{
  "n_layer": 8,
  "n_kv_head": 1,
  "activation": "swiglu",
  "norm_eps": 1e-05,
  "decay_fraction": 0.64
}
Each number is 500 + 40 x the weight over the matrix's rms, rounded and kept within 0 to 999. Layers, rows and columns count from 0. Numbers have three digits each.

# down: layer 2 MLP down (transposed), 1728x640, rms 0.0541, rows 1614-1668, columns 560-639
# gate: layer 2 MLP gate, 1728x640, rms 0.054, rows 1615-1668, columns 560-639
# up: layer 2 MLP up, 1728x640, rms 0.0538, rows 1615-1668, columns 560-639
down1614:491504599487551477472509530592467540477497437410519527522541499481517566499488519433510553507529546462488448458521435542503513457467490466485454462447486483543446461525445524482461501561518510513469531462532470504434490549553465490435538450
gate1615:553451552475498506488513557449532474540548507485503492516521444501428484498431465559548494451551526536541503495494481551510519516477520553540425492487546477496436542490432466510510542514485529471527518475496530561551529497418453509477538502
up1615:522479511512535560505599502536505445496440458489489578521542501502488433523459460542557495467510483502493478513527504431553510442504515499516562451475489527368455490510447557492501471458497459479513507470522513503505514495493481486450462479
down1615:441525455511562533446526468498495483442467491494481516515501625540519468493474451505505541458484455429500476431510538500468461545452439482481533545586492486549486477504499540501591458486518518551490493475475442520530523528466552509530475535
gate1616:458520553579546445533498511472528484488438520506446502473534506469535576478555515471497561489512513530458471502458490500480531508471523544574509482501537447520520526531505434508452495511566504517451481507486503514510470477513498540469451479
up1616:533452523487522582492449613530554498504532568495476448447510488502490517516448455448544547516589470643553477540436524504540414480525479490466508524507477493462445485492543520514485564517506440502523530583473548561425437445486508503487470480
down1616:564531420488453470537435558451492568523481515519459474555461492424604526524492505491453487441581517433556469443494550503475527557513531514515429487508509451442465487421475490437460465500534508566518547561506512607550490529499561571505465473
gate1617:482533510489532540481459517499582471510453550449438518503517523509531500535459579465560491474382502439462460524500517491528506509590509409489549444559517464424524534507526538472524389440548504486514488460449501514497508471459458534487543572
up1617:519591477594590497472546572560511469528498474514511497478528500547494529467540454552478539454515557503533465507525509498464535451459498536498560404497449550470452472569509530557486474508505540458497441495517526500522590512506553478464419484
down1617:507510486572513463556527499518554576525532448520493546514460457492507486521505539495517516595556560502512427461535435457471496514561508540482539403479494464515504528585481477495545391409480519514500462558495487522438479558498566471490518560
gate1618:583472521456570504474390573510478573518454560532476491544503494499531489533478417536486505499499494461487509453584516540552518493459548445535465570500588544562496418519499519458478498482524444521520566492563475419484576510535450542432475429
up1618:513476480453511581546498458523504467483512352521507537501483514493475537479506524534504517485492507499508517484537522471409521473478493547495443407488441579573517491507588535454494469471493481537538565573507526537458425564482501510597487571
down1618:485495574505566513495539486545519546522532444489492508508587502572484510494503473548473506526506506494497458469488528529405486474554536396438526560493442450499486480490448450549485504539500535555492501581569431501467546478511509432457562511
gate1619:516510519543522467535520415548526474510515447497439536537564472504547503470532503463496531465407603532492503536434505540494554550468523492458592575513482536585506497532503449487488526511466524504576488556460446499534487470497456474492478480
up1619:525498466515541492499492498390451477460532477508485457472536472456447488473493505623580487520462523509442533477501512515590473426519427577517574523448550495384464539496499566464532445459464499508489500450484481499470530462468508496501531542
down1619:434541492462509454585455476401501508491502524517530526507534495493487541515507477550541468517490472474518522532488528473481449472524462536531518484442496481448507535479503523429537433450477535550498514476457519456503536541470507491539462524
gate1620:524460559481461508482499577475487497506511520443574537530488598486464478481498549514553533448458504469540548532442562532537483418490521542533523530544495518481415520489531535464531562507483419567465522589521489488485485562521525493462488492
up1620:515464488587484571456549516459501468511475502545496515503548548472550503493491523465528426500503466521538536474426538535465531469513409522513517481494463509538461497443459414511506490518546522554541510502510565472522484468459545512431469537
down1620:528600470546492453461477481486499480497441523538443543548512413485548448485472477434507490499466522503512489450499480511456570489518472440489482473513523485503511491469544429458526481527507499491440514529464541483438461517483577565514534504
gate1621:530422492536568456452473557464428495529505525497563403475456582516565508508516490454516511600483521494525552524490508531513525465523524543500547492558462558518488495531428485506577561512468536520493498462548520511566511469463490550463523436
up1621:517511475491525540465543458527494507440563473512445523528531371510470501526459546547517542431499440480432463482510464522495458531497487487548472578389494513505498533473507503473482472515477572516494371547515503543402558486522444421572494543
down1621:510457495480519477489526478545438514536523431473467518515559500533535453556451519559482537472495485486521482484471504553475491480512470452446460529504551561532446473497531494540480487479476542548470460485539482473480478507504516412470526550
gate1622:470524463465469456510450519435504568489523431537491509509502503576494544483512531478461487518458481477477529539499487521423507506479458486523552495467502504421521545544533445499454496456507455482509516491578525467492428495484539458509525502
up1622:403475488511426488449549455425440492506486478527584536520548472526530514497545510400501536432508468468491491547445575463454472520483504538475502477408521460454461522499484547514442502502589513466435562571531507480481481486511540530530492517
down1622:523465511405538513475528606481451469453518483547549533416504516519465548462454487461464497485440402482527503529517489490516455530515515512487535484415466482510576494449435511492556496480523446508552495548518499439472486528517454531480534404
gate1623:507446474523465446483476455507431479505414527477444495541469506454532547544489525480487511523459564500542556495507506590476467628526537439513527437557512441571580502522487606460487449483517488477492521564593524499494547506470525402513523549
up1623:516490509526494521503437488451470467565500514427477504476475536440460414527456560557491498497478461483479477477462502515456421515513520503532509425564476507519487547485517498453507528495519566557502453544443506532454512514511575459449527481
down1623:510425462465488487503488549485464500513506492444501560561458464594534572453553476492473496529553568497524560513572439532561544510495492511514511576491549435485519454569458461402509426499518516473465491546525443592473465506497566527511515526
gate1624:525590521491556538532534541440541503473489573471501493540474503572503563551407514529531510471510511454490501481464512561535503501460513547502481452464535463424489416495524500475440500506458494512355434500533609497538474546493548486548455488
up1624:500467456509558551566487483473469481487493479485614563475557482454504570484577483549498531456500580570488463527500575477438518471494501524453560496484458452550560510526543492444542463489559482471530489472530510581550538511495431487565538499
down1624:480500477501535467565475522482571516457476457540494481421448495500552511476483424480473452501473437476468418514627463505512487537503501462536528473572509505504491498460501489517547521565531561480492468494513495523506503533463505532535526566
gate1625:487546467544561455485452577517514481498442534548536520441555453548503467532548460515533499534441566482532561557488470530442514441521533510491418480456490457478443500572443479464490525433421538459532415533532490464525561535516483454465459537
up1625:498504452563529532478499499503484502518486549454485486512419470478456447527479541435478488469466437524475459519513526565443486480473546455494475555476491414554464482486532523518591528551514552513544503499556451414500513502444495491562477470
down1625:508494531477489483559501512469423479424496532479553488390485483515499484472496498493516560487430474528515521535536491508510493441536480537566550485437496466477436513526496510575452590513571517471492542424515479565480559555563460470455452447
gate1626:505498486520458500509541486464502578527423531466472451459533508492477509510470509511567527505558479430470464473502505519503516540453486498471527497525493516441441473484559505464477500509542547510453471450505458524393577509572456462526428579
up1626:499434489488559592521453410426537410499543612561546419485522513573519527516528482512461509448460522496501401504483525491543434482502542443485481429501537498422562483518501459522469492500477460478564511495467486497478443502442565542534574566
down1626:506530455506533505481477568497521538506516523508497548514464526477462462494445513396495422452456486487473453473477537466527524464442432473500567560565424505526430528471467494433491509390423543526499464487461507449440495479526471457510530531
gate1627:554423580472526477484452528496519405478479536562525453533522475537465549520507578577522488523570577480558489605454540503534540505530530533547566507553509467487495502509461457500573548494543467535545502539473456441482546436509433505502501515
up1627:467468502494544510488523606563470504508500513482479465508529441487461494512535545518533440545504475548499476520539512510476534524549404446495511518491519488600493512538486499517550511517491511490541480508521439489530616566402476506486521439
down1627:434534515533514478474531551581413558538455470510538540522462550527502554499524456540447518526520425452408440505512489446483518535422516559492478521511425483514449536461389562400554562573462519530526542449448446569442434547530543459478566456
gate1628:500464463525547465495574521467502536487554480524497424491550397506461503522462451491455520482552517475496473486497550505504484528580558473470572557571555527489531511498471486602448514505456476514486517524520488525544529589512453444495524452
up1628:469487494471529481532501498529493501476503545432463571514464620519540507545537443501447506463497493583471507573553485564451509476442520542545521446510486458510504467542497535473551402510500530516439499491510525540537491495482527508510504503
down1628:483516490560479472505508468484393526519467570519498559497436525568546454513511558467464560478533547545427477489512488514511533415469501569473509528452412447510562475530480479490562573509550532475507451459512459451504499495497451493453509505
gate1629:440502524487466519491521564524521557518493460423484492429522434525560507518510507576471507441456580541510525579549580482477536460484509522628470510560502503488426478493510445485518483525558498468511486481464459577472466455491486516516529464
up1629:480502530513471503579535585506579532526459502540487496549452517500498444567538474520517483603530509462488466540473507598530501467538479525435519507546584538515492459546567513507500461511507484545499479497453499481495485525529530518583455504
down1629:427536511482459484502562502480503528516472548554440555474478506459457440523464434503518505488509570516507487481515478444523474542501526550554525508486524614498628499471484521460439510450476606430533573512593466423521477467502541490540537489
gate1630:510509537431504438488459496526507453479424477474435491539477512488489524505582534567434508550453506457540560479488480519490501471453494500500470557533511504551513544571470460480454446546457521524549523507537454530533493513485501450541523503
up1630:430459505477502464499533516479420509454454498571443489515479554482481478494455515459473558538501526507524517562525433493526532542506474513512553492487522531517547533501504496466566471511509460481510488513546446511534500453488502522463489537
down1630:538590521499499517579492523510511439519526541530478458479522465511563530483546472572565505496460574467489514512518473501518533475534449542551436486491448538560470499463512510546558543501496498573512541528536533538579525535540521473448424457
gate1631:480539489508438482476527490433504483475517503481531543517457470469476511531461457517501520501496482454507522491479477527506509540518522556535466414496524530511451471534441505447551461478458500590528508429481525505581524480530528563460474470
up1631:506456549534475441500543477564541478490520518528527543499483497527511547512547517481477477431413459454490487508554540450550486516495482495484495546482556533482507507563542561545494516465566457461495513507472525561490498515487519465494566592
down1631:473466496478504518574482537445589518498550552453546525493534507526453479482508456498506528532483535490496493593455452460469396571485497597512480471493511484503539495556543594510434489495563490567515476450492549528573504540496546476499519528
gate1632:449524523544520543544554539496537515510470430509488558567554513481468457449531459534520493501482487481459491500512472440564511497493458496480499478517504410534534525472453436482486518591440488525490559528435502448537499532614512498532495517
up1632:525519581478465474438436459535559557484479465497412530539516513504554487478536467537493489451456518414519436443530516487553445504483512520592477472588459495560461625433536456541504437514512444488530500492420501461527498477564477477443499501
down1632:456495543530538500485527458428488431505464594553527575451531487392497453535508477522485553467462521482495571577508550437474541491509549546487473548506503504538523499455445506431513491487470505512550544510528573545499466519560475502531449463
gate1633:508491505492479436470536509485476432497515505434503536552555460522525527517463516455506498436468531484439507536429596509500511492487547585490477492455531481475527478465463525494459464491468491566512462522534553473489498497506557485491526442
up1633:485510423488503485474497462482453499405547396449467405494474507528420465441536550483576457486502482467431535461532528450527444463492510472477467438455513486469407556518470445467558594528495481517528544494468534493509507545467489433539465531
down1633:470591472535453475493497462506449515391481433550482460430570508516460447574455496473504510545489511483517472417564478504559550453451549501545455526525524560482550429531517515478583478503443486492502492563469463540483532464459540525535471481
gate1634:462474494483499526483497509494491475459507529534525478522466558487501545513507526515542480518496526440514544462492424518560495499512464530559552516601496521558509464520455524482485470520472494433575532497517490478498545513469501496513516441
up1634:493552451451399466456533559508435505430479458462492527475474476450460503495525449508520550508447543499635462530450497525447529480446506468533522485483503469451539511532505513490515544494446560400515550451523474522543456523585470490402593474
down1634:553428495531496585446426568546509447463517540572558464572532476458516459521500456543552502495547483465563320519393501456468522494526480437484466518479517467492421474497505496545495572561513552429529488525563514548542496522479425496477509450
gate1635:483489492596545513492501465467519488496499494463455493488465448585532416496480521464507516445472492474501522551449442526495474505513463513541405544410499531535500451521432488474486497500459552465501471501486428549420507488551567510527503469
up1635:448537508559517488486505495526552418513499536538492591422505580481507504460459524507571506502482579492499494527500535496534488516534446450523533538447516538539445489544568458480492472542512541438498584500546437465491464419513505579523487429
down1635:496524571460490527458498425417483516478481492498499490441499466491498478531494536487487535515373435502495436488517553576581552481496530518509446557478488578477504483462515501539490535453519446573543481481518504471612545485500485515454480436
gate1636:501523513518544528490514547503529487492473460497472531465518549512492474549464429564475508530486477482494457518541449559534466446555512501434541503471523542478462565499492519472499462494433589536470459494534629538499490466550479455507518551
up1636:486458507473512493473503558458485510451579482524497535492455523506451465451516524458492499489491488515524481506460465564469524479455445523521466499399496489535452525441538498473525467514518569572529447479454502464528445467588443527556592495
down1636:537505496619539500433450549447531429476523533538535539599451447464465535570463518539555468528506491561480408559475422520574543410536445508559467499509532578494484529490529493510517514587502478505596516498516487530497428462527528476464532475
gate1637:468405381491528536546463553486598532461434471527505474467489491425581521477409528469491496531506525552595535559486547522506509488478530517440454583508581492509563448452419589529540532544508499540509562450481480559565490515499464434457499475
up1637:557503451479504482550524483419523458499559592592486553542477516479441466524523421529535447479477456483521464535501431480509516509471506463555512477491438431462534528465497453462441423528449456555492473462542511468476479498525485483486495499
down1637:469525492480494511429526450427465584616586584512549544501469566543452509559530458459497449475526521505553505456468464510500537494471553493489486492482455527533526499501537447463492480541506554543517475578470406526538579480488501539506486471
gate1638:469472457445453452545444509466501500408540508499559465530520462529512455514518496505500497462478492536466512570507496564507485450529460492545541449584470544520459477483501640576468506518513516555439501488529550470435466449484423472542512499
up1638:489451518509472509558492432565474536558478488493508481521524484480433497496369518482476525513559462452456536500532464467476506493493461442515449480530577479498536569592491531492427498528508538523514514547538418495523509523515539446475537567
down1638:528585538509539494501502461567502471545509494494392501520549481555477508471524535499532504400535422461506459508466487477482495559522519475524489469511437552552503491535488454455503493514576579415487440567469542555492509464508507458546506441
gate1639:456431541558566515455517485555486477506463482468479587576445499476452480525485529517437563495456485523580541487578522539563513529499498480462542453534419571452532482493538515475519481472532499578482487512489563513483553511517444504581492475
up1639:482487532492494449502543475452464510433494476538503502434564546534571548488448526511444495516513520490481485520448519498478487439549566501532525535560522417533520460498503467513516476528456466437505463564503479486519479465490524506468525452
down1639:461532510492567511484550517543492496493517550462534561481573528559545573484501539519516484506497477534533524535557470558521542561481454496502567451567460481461560490479555498479526512549522484564544490447490544511530575482514411451526542411
gate1640:480450500500500526461470552557414519507520492405501484496464488502495514454463522530420533540528525505545531445487533494441524451523477495469467498471471530550539575463529523509514490487506517497496476495488456534511489445486448483532446528
up1640:415452521532527503537602564442560443511568528412516513495402547542491500470547508511488502474384512468476479430567530442541496488517475563477543551541452478515539474539431487538555545538443611466491490525457467458378431504527544501516507550
down1640:506471518582466495536486519447531498439534575531561472541446464453476530484524452501515475474497423511457480457546527473483495514504495541468426515499515513456436534467543454582568511531482475501518468487433547491482567444472547484524551505
gate1641:502495512531546451519512490506484414513487465459553468543586484434576436497561538526513501510536442503512486534479500554508530538480582493511463547549471471555491482428405486472530463402517539485540452498516513482529504490455487528469595501
up1641:447536548522563517548445515464514486561532451508545485531589511479451500507549463551558495451542504447480547475497502515538556457454494585508420547563526485471508511512425512507565507462513559511483539507534536544487428529491438598499459522
down1641:514494587446550469631498510512441448489547478466456501393505525453515443560538538516500490483495403467573449442513528575540439462502520502493516493458506471493454553521468540476491482538515473474517487530499533544483441435441506530481416507
gate1642:497446445571495537491514489510465494434437465498491499524462503493500568483420463467482512494548524517502483512500387572441471494508523511492507489533540455444571510457499465489508515536482518509440447494496493471533486490485457538469463538
up1642:444515507506556460450512521503480553413574468494492496411532532503530552477510453554461448516492454441542451511478480513517513503483435571459483488498515483437507569491437478505551447447477496439481570510484466516534463478543488449512546529
down1642:518529465505494494555530452492485462452441558537436525440517527500486526493548471475552465522580490489521549525483490410508510469528541480565510429418474532447516507483482475520473523450542582539508582463545514446544530515462459497526435454
gate1643:560564493526532486521551554443538535476496552514450527552546467484473490539536525471474511534552558517450559396474506488479517504504587473517535504576554534543478503479514535572500524525476483531458524468461443537521507502512487475468623499
up1643:492503497529505531482516509476529579495493543413533528458507465539511519420514511445501450499539502525465464504489534510499533429393469483449539473487521458518529525544554456477467535501515495455495494488508478505475462503502485496428482505
down1643:516431449529439462509452531454425363440498405433502517486504535526523453476525441479533442492485492529501546397466512551525496574505488532471537520497562545524455494507518525473532504497558492517533500489614592480527458450504440584483501559
gate1644:554543503501553553492512473515399474517465495561516495567515540522533468462553476505533483520581556452556476517510534562540498507489422574494475505528496519482484524576459549484576472461419504471515519510487500547482420457495491474474466494
up1644:464508385451497565454538529469478506520480519557497491522526534452497502480458535559512516528564505493482536510498486561533494488567527501540548446467484467503528484489522469454432483505497558454474532482487543456466478543549438500518627497
down1644:477545457551424546538499551550583540511473540489436511573481479446496496506482513492469517477435508480509499558525489480498526529424483508463439504463472422552439483501463437483502483517490544502498529492505452441463521496513492434433453549
gate1645:421490396478502579516476477448530521477554446567544574509549442516512526547484477461509483477495530503511454547474443536537444481477547460535539530498516452478501570456499509495428537546487507545519476486531594461522489515507527505450563507
up1645:490541446500525512523527569476483517497482467559519602553564543524474491504485478476507465567477477497439477465527505521445485501463468470516480483529498432473551489510450494466481518546559489568451474482495539511493436517503557561488436541
down1645:546509510513487508514481498513584550509492533496524507528497462483476417498429480429462497492502472481489453510574512431480483416503490486479533475489537466520522483501533482442414557510487575546467541522478502557533501569493463489482566509
gate1646:409556552429479529520502460431408519465497537512470553510572525453543456515530468485490550547501443432504506540570489453453464529453525473448414557510459436478476543481449479463494496559507498525498537496525473445454485583506554488505577481
up1646:512420457437457507429504592498509468524449473485523548490422434527462528461516484497502515495598504466492441490447482508535448446406563552526502535462512516449452497477490546482517497472463486493463471450559534474613520510491463537492539476
down1646:461550516458515514529488473512495535458502489560455431525477519389506568579494515476531519515478447521468558537510523574541543564548448462532430538560475424500505498548388464473513466516489447572508487543448436507490434462506427499540489550
gate1647:567415549496460442488508516500514483445607529506509495524422524472526473488516443451557481498539487574510502510466538522543489581548452497479523482501476545532493569470513499596473498492517544498450461503560485449537442497479479493454473457
up1647:526459495536466438500446466558452466533463492475555483513563479460452456565427589509529487480514502474423466523455519493495496458462547477558452483520492518496518497512536584524486488523539521513433423524522442515471499517452544486481465474
down1647:370571558539454553414538446494493515592465433471526512436519522499564467472555549565524480471495482535540511421511492544495543496527508537478485429473453457518435484531555445470538498509439534537481507545503466523523507466529542505522496512
gate1648:471499557453527475474491432490442522503484474515447528418449420575462458557501504485566577525485505475581515494532524567472512483513553477500411464599428474440548498466514458527548495510493599524501474561484503547553484530479547469449554443
up1648:514501569470560453496540457519478424507530444477461457462491514535508526499488517519505451503639441554453467599487498527495486511498551459471509521477471476592512467486499512494493490525521491516515487480580538554529594496476524449591534551
down1648:507505488561491478483647456507503472500450480489493460483555498373479471513477458495452512512483539500425537482505482558518561499537523503531537460496448503551450531592532485434452466432500467551548457527429495458470500465443522464587512468
gate1649:493520480497577452460510477504463584442536549429484470447500459445527542560517403518538541460438522455429449453580501534480520493531432495550412491517492475551480444524511553492489526581465494517489394491503509525588482496577401497522513484
up1649:495466553500536545518558538510481495493548502485492420505550513445469478493497486534457537443477475560513574506501546494478532552486477551615459486509462528498464491497504507567514481494447500453475483518502484530473522495530506452499445494
down1649:544550471567525564563510562512476477460520532489566475444479484459495475522511508570495432543514508499525505475492503507493457484466378523503498507561515527446370509453491424510487543525477474508506489434527526493476429537479554546479485562
gate1650:507485477506537542449445514519482475543551489529528537501463527491484577532536473553478533551426524525515462461457504451468476511588518462473404550450459489525505515443527481545464507511497443549556512530499511526430417447491563510470584508
up1650:478560485433477443430525506547512548576444449446527428507491524611523585430589443469630473543530485470514551513552544549493487464455544473504468442461537454526503495583529448426512500517479471518471473487482468534537484458467489487539467450
down1650:571498464505449458509456499473537511564498512485470480526553467427533506514480491495526490431576453487503464472544437472478480507463464501456483445414503485516530549590541587389493478518559507509482507539482471538500514610540560480468540525
gate1651:526453515589419492476438455496485588559514498505498640482589524497474470585453485515511528447516516538460493454471552545505473478514553488510372484526410514570495534478484470418466565486488491546556481528463507495515493529541501565522500525
up1651:497470516482507459526517482456451507486456515503559509444563513566461452502406484537526521494497507481478438524430509526526533465489514466484532482545438550573523557422572432487603539433529511523551507490545464498500532486501446512468499534
down1651:535460501574542529460453467576500535464490522586507495423497523480508498539536544485603532478503563490441490383532543515520465471473544446525494479467473447544496468449520523484501503493466447470527463568426548523484443586452528519512436499
gate1652:477503592533503432501481573483473512419492493477566583567438466554499467501496549492382531477544474497538489502528501534485489463499523556572482468427475476505508426508484487524452488490575512505520465414464516511476552458474533430483569535
up1652:565440507482476486475542499516516512545508447487503523460492469436432520530595467531508495471543462485497493541528504461504532514461543491537451484550508465564491514508444499530554478540468489544531463544557492547461548504537493495491494461
down1652:508596479459530461477484458499473500592498448521450471542480555496569502489497482449484487471430484455482499535521551465552533539422543500482468458504503452474466506442535460568476454495529444504463558472491492480417467419474542534511515528
gate1653:504448483541440588520477563552472589517577509486497544579512536478451486514537452502467470492476429538453464496535435503488387538498515516504491487451550516485500460605616536480506506529476481498505470498497442453505568474528542558512553544
up1653:475472465511490460557493586462551498475443563487462462526503518510497504504522533556469459514445518570468468495572519445546480449535554529535460462564477515470539538571557507488471440455498515543561523442427495481468491541440557520478476494
down1653:514516464550416552491512526463553521527547474471485454513479532428512485428435507476483478535491464494448508488495487449479537493482526546530476460464537433518481497479565528453474513446516442569498540495485529488471477554495496591457511495
gate1654:506523554514409501497484465530472524501488454456434518536488576508520515498473387501527487556525513559499438519497529513455461564502567544565473508501449467567488495535443550504568456501600490488488455545512402555560498536516516520544437567
up1654:488422450491458525473468480473473492414506511545503539503488521443510534381478523478544445486526513464488546509501520503426434556540445486494537500527512495529519471509590479465533489535530472457520498567464536492493456540510519504510527498
down1654:518456517550494519577409525524497518558452434433581538441541560539509530492477485531462441464453473573490463512494529524487463463527531514562487548481505483572496505436468490489529514514472454588515537539437521507550381527519435543499470479
gate1655:543536504501432453513506465480492462495626438460507478488499509536474473501531472536525464484507487510481480435431548557497524473494474543491527462400438427534463536454550546399606479508501492528447530508489427418466504422503470493454474500
up1655:471508491479512399455498527512529472509509445545534546510484512532408520430465456466514542423435518499506476454489526497492464498552515489490463566496452535494568500526444442488477495511502413522512439540454517573498552516507527480446473490
down1655:505544507513556569483473554512483509447532524532409563435480505536479455502478467559492412520441472464490496478553509439550513440487533452499449496471480457533478548492522503543536543450562520440541514512520533524526409497582551538527515531
gate1656:479502429458493495459468549450457485536422522465543498516555477507513480572494499538516514583557566488473457465544583459534435514540457476468454487516437539488483494480552457530505520532532466487466486466508521498545486499517505571461448437
up1656:567517557440469531529427497508460470450505439446434494526555453502469532549485444479520471464453501482430493459480507503571468467539548506443533479512509561468458474494456484508523502476404496480485505488491561447552493455396476463492533476
down1656:480513538468500487533527562510557517482540505483487422472450455507482421465480536518453484479475547441526507511564540509464571524499517492434507483473589542448454481515559483524474494526540496518443472442510502485470507484557518490485538479
gate1657:614418540465521494488512499457488453533417471463549456522483509536487518488501500496549524516456482523441596532505455558490565537509574521503449522431456541541409474513381497555508529410488495552483451588516428549532526527509564475434564488
up1657:560470483509485504505516514520461437447449519490505431444559536523484465511546467499517548462485511475471472535534591489552388458561471469546531497485521514510526554492442458539536538490500475484503486521474486513399477474540489507512419488
down1657:456467534478500513521566481505566482536484473541461573500458526392470524494489540514442499539474481485377535513528466508507500496457517494533441446448564455543419498516522477577511447457493406489485483520520472473446483477512483480531492538
gate1658:507525453433540490466449522471479504431514525499540498504464543458397581531518460429462513527524428446536496510509470465496483491483539529546492501459447526403466516537532471503506528514491508488541496536462435497507510466463518488510427477
up1658:514518505472506470506528517451513458503432535520597490552510493527486550563436447470516495494456568472506564502442525541532472504445520482500405505562499491500517529533480482466457507521512501558525509489506519497448501464507504484453485528
down1658:566539564486529525545543528452463518461520506521567404514489449423563550423487522512511458563536428531433542495495475528514519476473546536483505517436540520512455495425457423510532519513490481516442511520466578501562428584517533455504539455
gate1659:451503494477480451539469465529499542486500447547531511572535550479519521480517556463496500530598508538569480449474528549466486544567513442486605491494517483485478472469438532567489488484498488521530512510503478503451472523538481455492407479
up1659:422526466451555496508540500568473500491506469557481536424543520440551455418450520569518468515542450498444448537521502578487501452513454469532529555480473527512499472421447498456495534472486447509486515514505530486483552581412522498471517555
down1659:503542520535558468537470480450563476476516470458539485465474504526562539539559504535467480473423457506558518517518492519472578611514484523459509525553459572491478561447531502479543556501455524517488434453552502540488515465411502529568444536
gate1660:522493487472390496526449533477525470520466459455500526501535546512575517468516506562552472461460527449515518505501520431466523421485464524483506522508483501465434452527482441537485536520454449415571541521480569486415484546567486529535497541
up1660:424462528560596535416563497576549489541504508549526469496472523508566474506455472477517520506539506463513463506519501508506528531503478571521496469484492487480523497472458522481552491430464571521548432475536524511487451554523488459531455413
down1660:569491607526463545500461526483532500507465504571505479508491447467542475473535480521529522466582534498494493482561517394467493514483548478457516487434505540500432536590514418476560508564513544473491496529488538527527466506520483529493462505
gate1661:597462397524534460559427461468443498485562520528471522540558490541444463546473495507563447576503477446468511513526485534541529502435467412541461505500533483554504424494467475484533495419420479494494511531582540491454526480488521509555567544
up1661:467500542522496491589526469504456461416557514413495492567507531512508553529424478498490463498461472416528507529555572472593446535518519517502446505538530584472464438530498416538464509438534484550546474510508613540440489475518459553523493485
down1661:475522493463496533502492487501527434449446471522520451451429513537518492508510520571588451487495511469437454430474472417517598478487533497495513426514506539506511451494502493497544484540528450514522485555417489508523551497416461510510507494
gate1662:516467482579511549509484573469488470472509509431479507429463494477492552549444460483529513494416566580502476521505494569541485529447522490476511572586481548469569573559465546595470428525529473454484533462472474473549434493512529520517567589
up1662:508524526486509571538536481562498531585433463526496433425541479505535552575464469562489570421484556461498526446512465464525500522483506503478473442568530457528482552445483474403551479505510486459515489523491462439548484444525499502480528488
down1662:569498547553442536556573531546511515504473464461477473487486405447555482530576464527481525477528553515518527511556521542534569524517465533493474525486557433510538588510548508479545476449432501378495521514500495564493456445466537498463511504
gate1663:522493482501478461499515418500478541487595530500424509541496470544529460530501500496473501523476515491481506538497493543458509464506451471463502497493501489504487538447543529498490436452593586537521492489491477532469564400471466495481522448
up1663:470525490490424497499492475460486468476561557487459481457472493512486484505504465613471517510421452513456410440559522580442592530537535515472491480437510508468484519460560539568436475486434530456509525500528452431499461540489501526422483521
down1663:566523489492463495528448515495550471538511475542526501502514484456517482508514468616502494491498453493495519483527473494485495433485547452541517505491490570479548423537424474494445557574464537428459544497538475488518464540410436466535522437
gate1664:419487424535507425487508522523527494445493545536503477459525552437479552564520593463504502552443481509485526435536526454499478454486488541514555469463477500493501539502496522511481509466493460502485514438593470534505511488448458553487553544
up1664:468523442499502517461394520513447477496483473492462488368570481517481508516487438522467609511452502481452523523541512559470437510418501483565516538522515473447580546573454516515432486459517460471453466552515455521417578533486517553540581540
down1664:514461550473518497461512597566538510496489507457503503451470500423500533523583407493514519497464480543546463492528474578489482519519518533513496463448484506486456465530439549475543462507516497566497489457501543548498571593503458454520537492
gate1665:485537454512494448493484562410494504416448495449525468526540523476521459589517574537512401567512480461549512476452497501467520441481501523556493505452530471489509567517530507522515447514512455459540478452462515514527499521503468503493486574
up1665:523479504467494508590529533496489496431421475508461485494508467492524465600543535517609581530543468494584462605551528448446517500506537453508536532506464445502501502452548555488493580514469536503438518552463485494451543467490489547536451500
down1665:545528459474497494533479506477455511474480516507498515542457450509525528567576583542413449530517441491436526552522518504447573602495552483504539528553555457499445566503492501555492499522470437531464433411502516521566595489506466499500479507
gate1666:490486507519565476485494487490542442538535547448512490421501549527547557513431495488514508463561536536510578477441431586482456507540522508551519488564480462459473462518462517453512491626459478503472496487474474508500595463484486542541440489
up1666:475557486474540463524535507500475473466522448506381461445600525452534555455425510493491463556463504527436521552544451524460521530534489503472527565551527497548491498470504479495439495484492588522507512530483488494497456464424457448438525586
down1666:560461494556550503522501529439553566575449460551494529521523496422463476466551470431529547580501506483528514522542507527532510469529520519483479404478499572560476449511392482397525438568485460488435507444462542548440560502517495456503583499
gate1667:544553485517527460507467556455486559511493526463546492561520489518548507497519453528547490492581552484544513477444450503703463550460512550480437522452495456525484524464494537464522479561540441513401450547545456546511507525552478568470504459
up1667:534552500448497425489503513530524414461497463496550576486448533506468490568448466497481482496542482399568550506533532510532410498558505542446488553541526486395520427471474547545445460478533465459552536554452491509475494479522496465507528527
down1667:504487485576404539461508477504492464450474430481548460494464543568498511543532556584447517518523459493555515527506560476517543521531499443519475549498512557487570515464505507481513591454522547566497478530467548501430475519519453501501502513
gate1668:526496449502477526541571487433454590465494495470484474485441496492531538610542530560473533467431494506569441503464465578492459520427537464472502509511537534444468515631502513504453372462495486520569502512405511502460526512511471540529504463
up1668:483496458463459551480511457420603485465474520503464522469512483486508584542497449489551432466556470470529496389497428525497460469581524534401465565476538521453437469593495542485547457551467455510526527502523578481409501489514402533530512508
down1668:473455521455525478433452468523530472520519493567538553487479474445513470529504557519453533478529529549549437412549492490475522539505514502464475518537477512509549444551519473503502489532571494461480558484412503612439488449525473514514533517